From a checkpoint of a small transformer trained on Wikipedia: 5 heads of 32, learned positions.
Each number is 128 + 32 x the weight over the matrix's rms, rounded and kept within 0 to 255. Layers, rows and columns count from 0. Numbers have three digits each.

# layer 2 MLP up, 640x160, rms 0.278, rows 339-379, columns 0-159
139171106217098167167191140141099165105122091121163175064166113110110093167080105173086044158183128153126132128167127145095140148084167152109111097071125148167177108112061216158183159130176055121147098102132118092131161141162095169145098118151121140176161089109091167173152151111195129066106145090087111142099136088140109156088163123156167127077059130124134102148086129141069115152063146087136065153145131151103148038123098103111047141070134118157107141114114132149205099166091156
046095160142126114101169134060178163093096144156161077088087155137083145142129077146143138105098156144137144088132151100142139141106109160115137153087123100161131114115182193121165130149156173144140085096101102089147141089135131150111196119118100092136173179212120107126159133117148123106155178143128084103144089138167082143113204136102119121129111187122130154106078124165091127113117112162171159100117154101187167123139157172170085205142123143129058111132099116126076099124155164
129167132146126134139110120114129125115112104123114117137161159117150115135103126114159109142154154142133124124169081101114115115123117105107106116082138127166148145115128105123112112132126116130124156125121110168135152129105129132152091165132113123153122138137125150157110121094157151107128144153142135116116109095120107119118158137116136123118130138114117135082141084137153121146153143110108107128120126134124141123120135117115139139138111107122137173162130128114107114173089149
097100154121110127065136096145151192078159172189150127120197146105150105172156169161086179184169120142127066135096142153168090085085043105145155198118130161157092149107133099040166082125148152154146171144159133092129140104112145093134162055108100148127130157159120111157146134101132129097091101088163156112135126125075125106156144178122165049109180156060108128169121121146182099119135095154162096119128100156088106170124106138119092145173120166102089105117079152131161063125089114
163115091149151161046128107123096114169151161160155169115053080115161094126109134097136099086131138193141102118076142118155149169121199072155118173159162167127153170181157099160192130133113154127184078132149229134163092155159135188122111102132121108117107192114129182109078129124143130113103118096107107135159117110128121134112100108075103096122109131179127140125169120142111097102134155123084153115114105095140118170123117110096076169057139047159111114075172150118168114134154150
115148074125158104123103125112074078123091113214142096137122122098099143117125180186163079122083158145148102114117142129136172129113212170151116036128213143172069172184136142088140136122197103128118140121116179206139174157108126098132100038145162135090154107140174141110146143121126071050104090236134104138122127134104048134132083123159128122222140129110057152159136108134136130158138146156105079169127135140144036111157130116154102106127090129130073126094089112099114099167208154
111125146136161174085149077111140111104090154147165122118130106176146125085158156085132126185094115127124103117153115085165156130164110074152156081145160175138140101165101158086140106139148137161137169112145151142093107110133110153187121143173126125167089137142074147143086117109121153152104120086130089153138154125114133152155183158130136131120178159068098110108182105126102140114141155124127075119124120143180119106106123142114133112133086144128125175103075157075113125105142118
085213113059147156142138183105159127106149162148084154120130127111153129128062119162122134124110120085131122115054124117123114110184121134131087157102098140134141133085092151111144119088070147125099127146160177166128154109101094104135139161106133112176153166128115137112123124133153118131084080149110067149216152123111087170164140163138127163179109136109146113137145080151133072158113164089093100105180076179105132199148113165098087171116097119098150082091116129179096104195159133
112125149166162113102113145127111152167146125119146142173133147103149110093169122101141093128138095110097139097160141136139137118132143118114148108121169145108097092144095112093129119125088139173160123133125110147136143166153113125112157121098132134106134124173125125107144119182144103171160145121123164108132135157109164138129108141155164107124123124096169124108108107147110108106104112123128110140116078154125112144134120123124122189146142093158153138144128077150101109179122189
100108110119123083185157164100162092100102135088094124108088163117113113119092119149110086156155109110098163131125107092098166096136185142110159096100150150134148102165118141019132153099099141131162106106066131172141123164138161188103095076089080154137104108107116174098154103175152086116124118162144118141112146156145108136120133176125150178149100145132138102169112087140112136100075138096124127122167150170160083135143176147124159128097121127147104144110160092194104138160112141
077183129108077113138116110131099141139138105130176190151167083130109094117148151176167150077148175083154150132149156125157130128100166145125104130111133103164111135150158118145100052183173101119149130035137135098118087122096118138122066163092167134137167092096133083080107108151119147160096107104114166128173140091139105137168156165114151174113100095063154206119111029121090172126126165146186109137092109132121134107129104079120177139180131120111138143112143140114103144111095117
097128194095094124118164150129091134139103086170174114097149145175185150170204126197118062164128190141164070108162137142115092149079157081099106121156123124207150107116097138073089127093082145062075158104080130134127166130188096181109144122176164100103146113087108101140165136141122132136105128106136194139173162169097073126185102191111129119106094166113149106070110053162089112136146065163095109145075120187108116125169167062155121084171160177162128100192133142147115047122141133
098120132162131172136135107151147050089116115088132082128090130150216112176131076100105106188181120132153061120076112104111140094109111121122140122151134150117117149113132149133092103171137130115150142103090169108105090121126108127110186136139127092159140151171132153131086142151185097128113112171141117143100151125152139084188186148127139108100080105145123131131096124097068140154120100108110122131134087190150056148084079161180150138133148150117109137145122142134130132108137153
091135178178131108117173123114174101117122102172156128151158076131186118124080134141096133107099115136163141121124086190073130166106108201117182177128153136092125167082135131114162142090148150155017170168099175192072147156149111114113093160098104095069154066133169101118138113168166100056124147124175152074088050203106158158164092177093191153146083043105100094177185128144077164069111090132156163154071147097125072036120141179141075089113111117085188154070118188103111154137130144
153118141119125084115086115129139157146076150085136130108086044165174158110120137128121119153124100123101146172073139154117115105129146144127120067062155180118106131087156081080162153156139113157105101109110157138085166144130136090107167167118107106113140124147161185102127154153134126099164113134175086074170118114068168106146114120185149237067140128123133155159128092129145134119155124090069122118101122103146131164152127147131135133119153104128170146139112122102122148150139166
083103126118170132180118139153099114089099087093169135090167179109091071112112121163076119147140197047095132107159137083106217131186094125068163186156119171137122073078110098138130121136125180135105112131137123140167111124089152117145149162154100135165093079104084067165139108093069099087127123132131052090129129112055150204116105112192125089106198091120109056133128158142103122146119128145091093154130120198155146126105167134145099130110149157142132168128093073136131093160171134
137149133107154073078142166075113172109088156146126112170086159152120096151153072148156171097128219148109112111102160129201153129101140123157126077115127113122070171131125154141167143173139113156100102100095164092159102106087060138151107105122124121122099140146130059106161086126099108131156161139160070142137121128109166106156154106147108120156081170163138115102163169145104159090061100103131135156137138127118152140174142175106103103113101075200179121182180109148142137111094171
109138175079138120137132149085062069093084139103170122100142149081149089149084127162106154143178116144126108158115120217093065175141104167134115136134135146171114097148121126129129122147144129150158139135134160113085099112148120165111128148176154146063140123118112094140104108065123146120179093121114116093075127115126095146121153127092118111146140125123140097155129108126136147186104116075140112123128093180126122118178165117134111075136162122111127108134159140151154191104056126
120139082129164124133175149111126129143154104130156154161140148079129108056111140088156072165116126128155131151123101092139091144110129100086064111132100138116136188119077133135128122083168122156171143099100179131155135112121200153077100116142103170099136184113064118132138153092067168206117168137144083100153091166120119100086146129116088134138120144159156107151114131066105174106088089136131122120150124108110149152130062139148110117155144135123182154130199116144115127138125128
101131137117073153083119161084125177108124167139107157124118139091195125085101144141172141166130052142132097092038168113120145135089120138089122154116108153143219108094125134139178103080145142137114103130100135024171120116103167167105094166135122132135108152199172118144064096127123153131147081129156150127087121109124079138141130093139095116127067166134171091147126104138165123110147135142094129168081138170108124142133095154100112127101128135153176102132173099150178126119103147
146078136176121058121174190123138126122130124095140121148171132076159135175147070098111126112139108119157135088158120144144073077063108096135131146132057150193144163135106116104111107114103112132096117150125135203148134105140072192150127152155125138108178091094093137092130097138096104156123182089197103116156157121152183107098125189153109118095144099103092062080077125116126112104144090220121135100153195103124115100077129123109174118104133110112131138101130119178118098159110112
083098116207131146099167209160167125126128118142120145088064087104189124148171134131140177135121116052106131117090088095091102080100146150113133146098094165148088133132168193095107182139139195076122068129111182108092107082135092134121130152184140114098150118110114129164113146092170086130137083104124085148142134116045121082086142133117115123089153187138113145118119124137188138102100123166134099133191126144136068102160142202162117095136085174111110161201122143098131120069147101
131093105155121096140118119154114118124133160097160080112165102146066163134187129172129166117094146116104150082158148165098107176110158166075053093089053160148132082080089100173170125137043136080104088152123092200130116118117156094136149091111159087131128185130107145153078138155152159095109123140109142096107096068132088039145099158124114161111192041121167117072097208150097237062148142141156076119102154158165134181127114086194100179095111151084089069099092090112219104165115175
126093083064098203098155170126151050133137110062150199131181132102129036195120090151115138129162058110144190135090088127147099153107085180098096102110170116218136131161077132081125068125087127133138084168137094071166109144156143161086160168156178159168248104081060061027108119026133074083116096108125180091100150196063065159107089140112135081090174155130146187083114104156170087144085134106145136101128149106126169151152147074144098148105111081119169117202160114105204184115065140
161157153196154084133134190167075130130085185104183113142122190140067089119109099156162155128112148124144179147140152135167101162136117164156143185152110135092149090100171111047076110159062094141125065106076139149135123178106149076205111176048188099148183131089091213134140107094121107125121149109190110199082137081123101068188135121132146165145113135100124125117118177075102102142096063138105111119152148099142149126090184165213136112098100119130164193141098085176190110147078066
142125085162138152158117140116115103124129099146159114159144086118139144082081203101125124103114112184127146102138073096146161150190159126124070098055099094146126092166152112092070145130207090112127144098175144087176151137125105068125087083111155158128151194127145136093165081130159159161158075177109129141173108144139095089116122132166103160183128114144172101162071147139184076153142082119164105122152095084126151094049076143131131102110123121098097156122157152128135175130060123
077115171092090123112156131107117103055158152136204138126150128093189108195089142102101153141154095173146093162144140151108179104133099122152141185134157144082057199144123099189131119183152118156115189143111144157135177162155135122110115093051086132123095152145114196174108114123124123110064066154112095145067085179068131117081106175077095123161134147185120129060151141153187085125051170141173096089107067161089177076068093173099103156146162140171153198189095144159150056095129160
149106124213161130159113157130117157115073132096128066150137150121122122079182128138087157092112164152114103114148181150102117188099138169129101127137119135115049175178140108106098098105120095100083140169129056129097159172152137173147113168109169173096132112130117148138110145128091157141073086103086156131170144115143082125108100111140151078105148106159179152157082163133138139105143143160126074158128146087131125111157132124104133122120140141102147125136137096115079089126128163
107107159152111101135075158105106095127118160140149138117178110133138096085179086150128115189166081159156090087162075153127203107085177170170143119045087136133119100141110116133136139140122163166179161142118095064083122127183101059059162077096086147140081190118121120123064075105115176122133120114065089129135107157091163097160126137116097166120141135142111157146124123109155062153157088097163091138152139139109124111132117125129133121100102152112079090183094158097128115157114111
198114135070110090110171165068194175106127101209087108140163150074113093160133053155160111138138113096129119107099132078168128137105161136152091170127159156132141169167131052151063132094094094193102192185103123130097120098044083148144100124074082132000060168087109110210138091085102157148105129073129075148162118152125169092166098173176143101040230125092152174181093128138114119166128073108121100175071076151131130144089098163149146175123134124069158064121141118163123137164133202
105078132161139101127153152131200155147115147176138099116105038077112130163191106213155129121176058067126155112091148133092174148119114078125170176130191164122094169061129117100124091121127179128121149186050111109087160197155161147113167091198132180121172132134108188076120123138113144094184098114085109114161134094096090202113157159089092132104108135157086191094073113150188181151145080168148095127084137113147148127169040112058158178109171141104130018121101105184106151125116131
133109072105119155135133132143161138146102115108138186136152159102134079135152138144142098108128168124114141114117127127137117135091132141127166114102132091108098084100117155112175121137157108138157146149137104101127166128153155123163117123142158163077144079140129119105145138101172140113110159123144145124184088115096132151109105096156091153132134104095174110123144134135143142140150106138118085139141067116133100127139151113099141134109176101127118135147170166159113163098105152
132100136124121121154141165042132135122117130110122137099123112112074054119096127157132147116115163157149167138099124141137116127115147155131119080144126135109127150152065170134143093111149128094137109165083092093123153140110129209085137056104131153105131185120086197105124106157101137181091117101128136151160113123143091158084079126139088166038156169121192152112113102153138173094113208166090141076189121089129100109120146131102142188115129145147073131090160090113108093132116106
072119104147105093103185109124134111092110090113116125127053147056150167163123113106124113151086071172164151106159188173050103115125125122097154140120118137159090102172136127104136170132118128099153126094093114202179146092133120110080193131126059088133133147104138201118142162152135124146133106104123106125116155161106136126120122153129173110127068142151169139127100160123100100198082156140124122113127086140088165107092090148164101054097144121217151146167099097135144078174133144
110141124152122176166102090196150108078143188144129134151140170149192197143135114137140134103077172131144107150139092154157087056092108112151065143131147170157074121185128116131099134122110133163171123110111083132104152075117125146126128137160137174079101126079154180169130138140186120126081080100092182100199125178100087135104113097122182116103081148121132163149096172181144128141120115118130116200031121146076102095114151120144119138074154110121131133159145170143112171123107135
116161137135107179154069173105147113184131140120195105148152173060198124158087132111117159129054090141131147151149157157125136191118142165119110149144163111152136124175154166155133085113085090141142103120150086108151107094131080176156150126155129123156122132095104106141138106025081127126175110109164151110191084144169132152105105130140050115134146088136054142135115102126158120123091110085161127114109116100113107131115088142138119169128079138142094187155095117108123123111115132
172168134199127060105105152108122119162137116085091182062085135155135145116126174143120162109154196171080156186090140093209138155071176150126088081143166110131125132092093119137105156113113091197115044156086136154144145144133124148134123139105120121100109204118083128099110170089125109146165175054130160154096102125181110119071132143102113131099063101157121097100163090143157103084108080122183112222126094162158165154168137195146087162077108136120150168177116092075133136154098146
106111079100131140101128126120088104027157099113109131102137175139102147044080106167088140114108097106082144056116137135178157076140139158095133152131156159163093112139140105213082159153127081132151168179160127110172149142093130134098132150125180131103132099153143090151154129139106104103128136179086169148127122104134110131133112096159146139147090135111130070157160158146108115103076184065140143173142166100173165118097183133124133172108160115113081148140124161123123098193088131
083133160150136134128120129230131097126138135136141138148181128162146108103137049078086095169144162093157089118078145152129170126167129122111094182127120109176038128138073139130111128083107154109142106107122080142175075102145157041101136151158144102185097138096105140116144189140151146151143190093172073172209172093188147106111163139107103174115048131129154134126144134054149108103182141074104120130136146183159115124111075123112105176079085158184128145140141122110139153152175106
149152107092101185082132147124119124160098135195072133110106131092083099125088140158127198168073138096155162094125112157097145169075120195127078157103102140168163135160166117107125118159086091095057141144131100142085138107092161101184092093105136133127108145140168148102106120105133140090114122201212161169147133127127190103181155096123112101148171219100127125130182131098117156104099154110079157163143116140128069162164133170129191118116187111098129066149122113134183116083111118
133135133112170086122111133092143148146095087062094093061107146172137159131110070111126089165096210094125095138158136154169080123155105121114126104178125139173153035153077106148148078125091057118141109090117093122134123078112068104191180175128107167159178108145168096116156115196079130157056145116186109177133182088049185148105146118151128149096128150032143128059124130173103132153135151100151106152168116171125175129149114152114090174105118095177173114172186089104093156147085203